config = dict(
    n_layer=16,
    d_model=160,
    n_head=2,
    n_kv_head=2,
    head_dim=64,
    d_mlp=576,
    vocab_size=16384,
    activation='gelu',
    norm='layernorm',
    norm_place='post',
    norm_eps=1e-05,
    positions='learned',
    qk_norm=False,
    attn_scale=0.125,
    bias='all',
    tie_embeddings=False,
    parallel_block=False,
    init='normal',
    init_std_qkv=0.0395,
    init_std_o=0.00697,
    init_std_up=0.0395,
    init_std_down=0.00697,
    init_out_by_depth=True,
    optimizer='muon_variant',
    lr=0.00349,
    beta1=0.95,
    weight_decay=0.062,
    lr_head=0.00861,
    grad_clip=1.0,
    warmup_steps=200,
    schedule='wsd',
    decay_fraction=1.0,
    decay_shape='cos',
    final_lr_fraction=0.0,
    batch_tokens=32768,
    seq_len=512,
    doc_mask=False,
    train_tokens=153700000,
    steps=4691,
    dataset='wikipedia_en',
)
Each number is 200 + 20 x the weight over its row's rms, rounded and kept within 0 to 999. Layers, rows and columns count from 0. The size before them is the row's rms in percent of the matrix's.

# layer 7 attention output, 160x128, rms 0.0574, rows 0-21, columns 0-63
096,209,183,204,225,189,192,202,195,198,204,231,182,220,177,208,204,191,207,181,181,210,181,219,217,232,211,185,216,194,187,159,179,221,180,185,211,188,197,210,228,197,200,197,197,192,175,223,165,211,217,213,197,202,174,195,216,211,180,240,205,140,177,205,224
103,228,175,194,185,198,196,203,219,211,198,188,176,228,212,179,188,156,194,188,176,204,184,182,209,231,233,190,177,237,205,205,185,197,234,209,195,199,168,183,175,186,191,209,162,161,209,188,200,221,188,178,183,213,194,198,216,212,238,224,196,207,195,152,187
104,215,189,203,177,187,187,210,195,169,231,237,209,173,194,213,190,234,183,196,181,217,207,173,204,140,202,219,205,214,189,188,199,211,214,170,208,201,209,149,208,185,214,197,208,193,194,220,183,165,192,205,176,201,191,186,210,185,187,198,169,211,216,237,203
104,193,214,187,240,217,226,189,188,198,191,236,220,238,210,223,243,186,226,189,183,215,181,158,238,194,197,166,185,232,214,180,208,193,174,200,216,194,212,241,195,219,207,188,201,184,178,178,194,191,216,239,203,190,184,176,224,209,207,220,176,165,227,205,220
097,185,180,224,207,188,208,168,199,182,211,208,210,197,205,207,198,189,213,194,185,208,207,196,222,183,181,181,206,226,194,225,202,182,185,197,210,163,192,198,223,203,189,223,183,171,180,215,225,135,202,220,168,200,214,185,192,191,208,195,203,177,160,208,198
106,181,191,198,211,209,198,215,184,204,183,203,223,203,232,221,205,198,214,227,202,222,195,162,201,190,196,224,198,189,163,201,187,199,183,187,170,203,208,241,184,172,192,189,165,212,180,186,205,182,196,199,169,204,180,162,210,179,179,204,170,196,201,203,180
090,226,198,201,193,179,191,219,176,200,206,207,155,176,173,187,164,177,216,182,207,185,200,193,198,195,210,216,197,239,177,217,169,159,224,212,211,194,202,240,187,202,211,209,208,207,178,201,212,169,225,183,181,216,221,189,205,200,173,189,196,211,187,200,190
104,193,175,219,186,166,177,196,199,194,189,224,184,198,231,209,203,217,216,195,238,206,172,222,227,204,195,169,170,210,231,162,199,203,193,183,208,191,170,158,175,190,192,179,185,238,188,216,204,210,212,153,245,174,221,172,212,196,200,172,176,182,219,196,225
104,177,237,228,235,196,225,232,193,177,176,218,214,212,204,202,200,214,194,150,206,196,209,188,221,187,197,210,201,186,220,203,212,186,249,191,176,194,202,201,199,206,235,180,217,191,205,205,216,201,203,196,241,174,210,213,193,198,203,219,184,193,224,214,206
090,190,236,194,200,210,200,203,174,170,214,194,202,219,182,212,178,231,226,256,250,189,187,197,195,155,221,204,190,175,208,202,194,197,221,215,208,225,216,230,167,202,200,199,185,183,204,200,206,217,204,182,222,188,238,246,165,196,171,203,197,197,205,190,214
102,205,242,234,232,193,185,193,180,187,215,210,195,184,202,165,224,183,218,199,179,204,192,203,180,184,190,220,173,206,173,188,184,177,223,190,203,222,211,193,228,183,171,189,178,200,162,245,213,201,171,159,206,213,170,189,168,239,205,239,167,199,215,186,193
097,213,177,185,189,165,218,192,183,176,165,205,214,212,170,195,218,166,176,220,192,198,197,212,181,213,207,203,202,204,173,183,185,179,187,215,200,205,212,186,209,201,219,187,196,203,194,209,191,196,193,177,165,215,205,202,209,231,255,182,208,222,198,220,191
101,211,210,213,223,233,180,208,206,218,207,174,192,166,213,226,221,194,197,187,175,178,151,211,216,207,200,213,211,190,195,188,188,167,246,203,180,209,184,187,202,174,214,255,187,165,178,225,222,171,197,191,198,205,209,204,173,212,170,198,213,191,205,202,231
096,231,226,141,209,178,211,242,204,191,220,194,192,189,200,194,189,190,204,204,187,227,224,185,199,225,237,227,183,165,180,208,201,197,214,173,186,179,203,222,216,212,236,185,194,190,223,194,196,199,222,189,197,175,188,208,204,181,243,212,210,221,181,196,226
079,229,193,227,195,183,179,222,216,196,183,211,213,186,187,204,174,184,170,164,238,217,222,214,171,147,180,205,227,178,168,180,236,182,189,177,203,207,204,178,224,179,185,191,196,195,211,187,215,222,189,163,215,212,232,193,170,167,183,204,180,214,204,225,208
099,189,278,224,189,210,187,226,203,212,209,188,186,205,206,214,217,194,213,239,200,168,211,180,175,211,237,186,170,203,195,180,197,218,206,220,216,197,187,202,170,199,195,200,199,201,215,229,182,188,201,218,237,199,199,222,185,217,237,170,183,171,218,156,210
113,206,196,202,167,191,192,212,198,208,222,191,184,185,201,238,221,191,212,177,206,221,247,213,197,160,190,179,210,196,190,194,202,194,209,196,177,203,191,201,194,206,166,191,190,211,182,202,220,178,168,244,176,154,207,192,224,193,204,213,205,176,222,197,184
097,199,212,189,203,204,198,162,224,177,219,230,185,175,231,186,209,225,218,207,238,206,194,198,236,234,203,154,190,202,176,195,202,198,191,227,207,158,207,213,211,182,185,192,165,183,181,218,188,192,195,186,190,193,211,171,201,189,188,191,235,159,196,191,191
100,256,224,156,206,194,203,209,226,199,170,237,204,193,216,220,226,194,209,236,208,195,227,174,203,198,213,188,229,183,214,247,186,201,189,217,232,179,200,179,181,223,178,220,221,212,195,196,198,209,177,188,199,205,204,205,212,230,213,214,193,187,182,182,186
096,193,176,211,193,192,161,184,215,231,201,159,191,209,192,220,177,179,190,176,201,188,179,176,191,157,224,195,209,185,205,196,216,202,169,178,184,189,204,215,185,229,203,194,189,194,230,192,182,207,242,191,194,227,204,229,183,229,189,202,194,230,198,214,226
085,170,210,191,204,215,196,170,203,150,182,227,223,210,194,217,174,226,209,248,200,199,211,204,173,211,229,233,233,199,230,198,194,214,169,201,170,170,194,219,231,188,206,183,170,172,207,174,209,211,194,189,181,229,188,204,164,200,240,212,193,190,188,209,217
082,187,215,194,207,175,202,204,176,184,202,173,171,228,211,227,186,176,212,206,186,209,160,177,195,236,194,195,243,211,185,180,228,185,163,211,206,198,250,216,218,176,198,184,190,181,226,204,193,203,190,232,217,206,167,180,181,192,175,177,205,212,181,180,206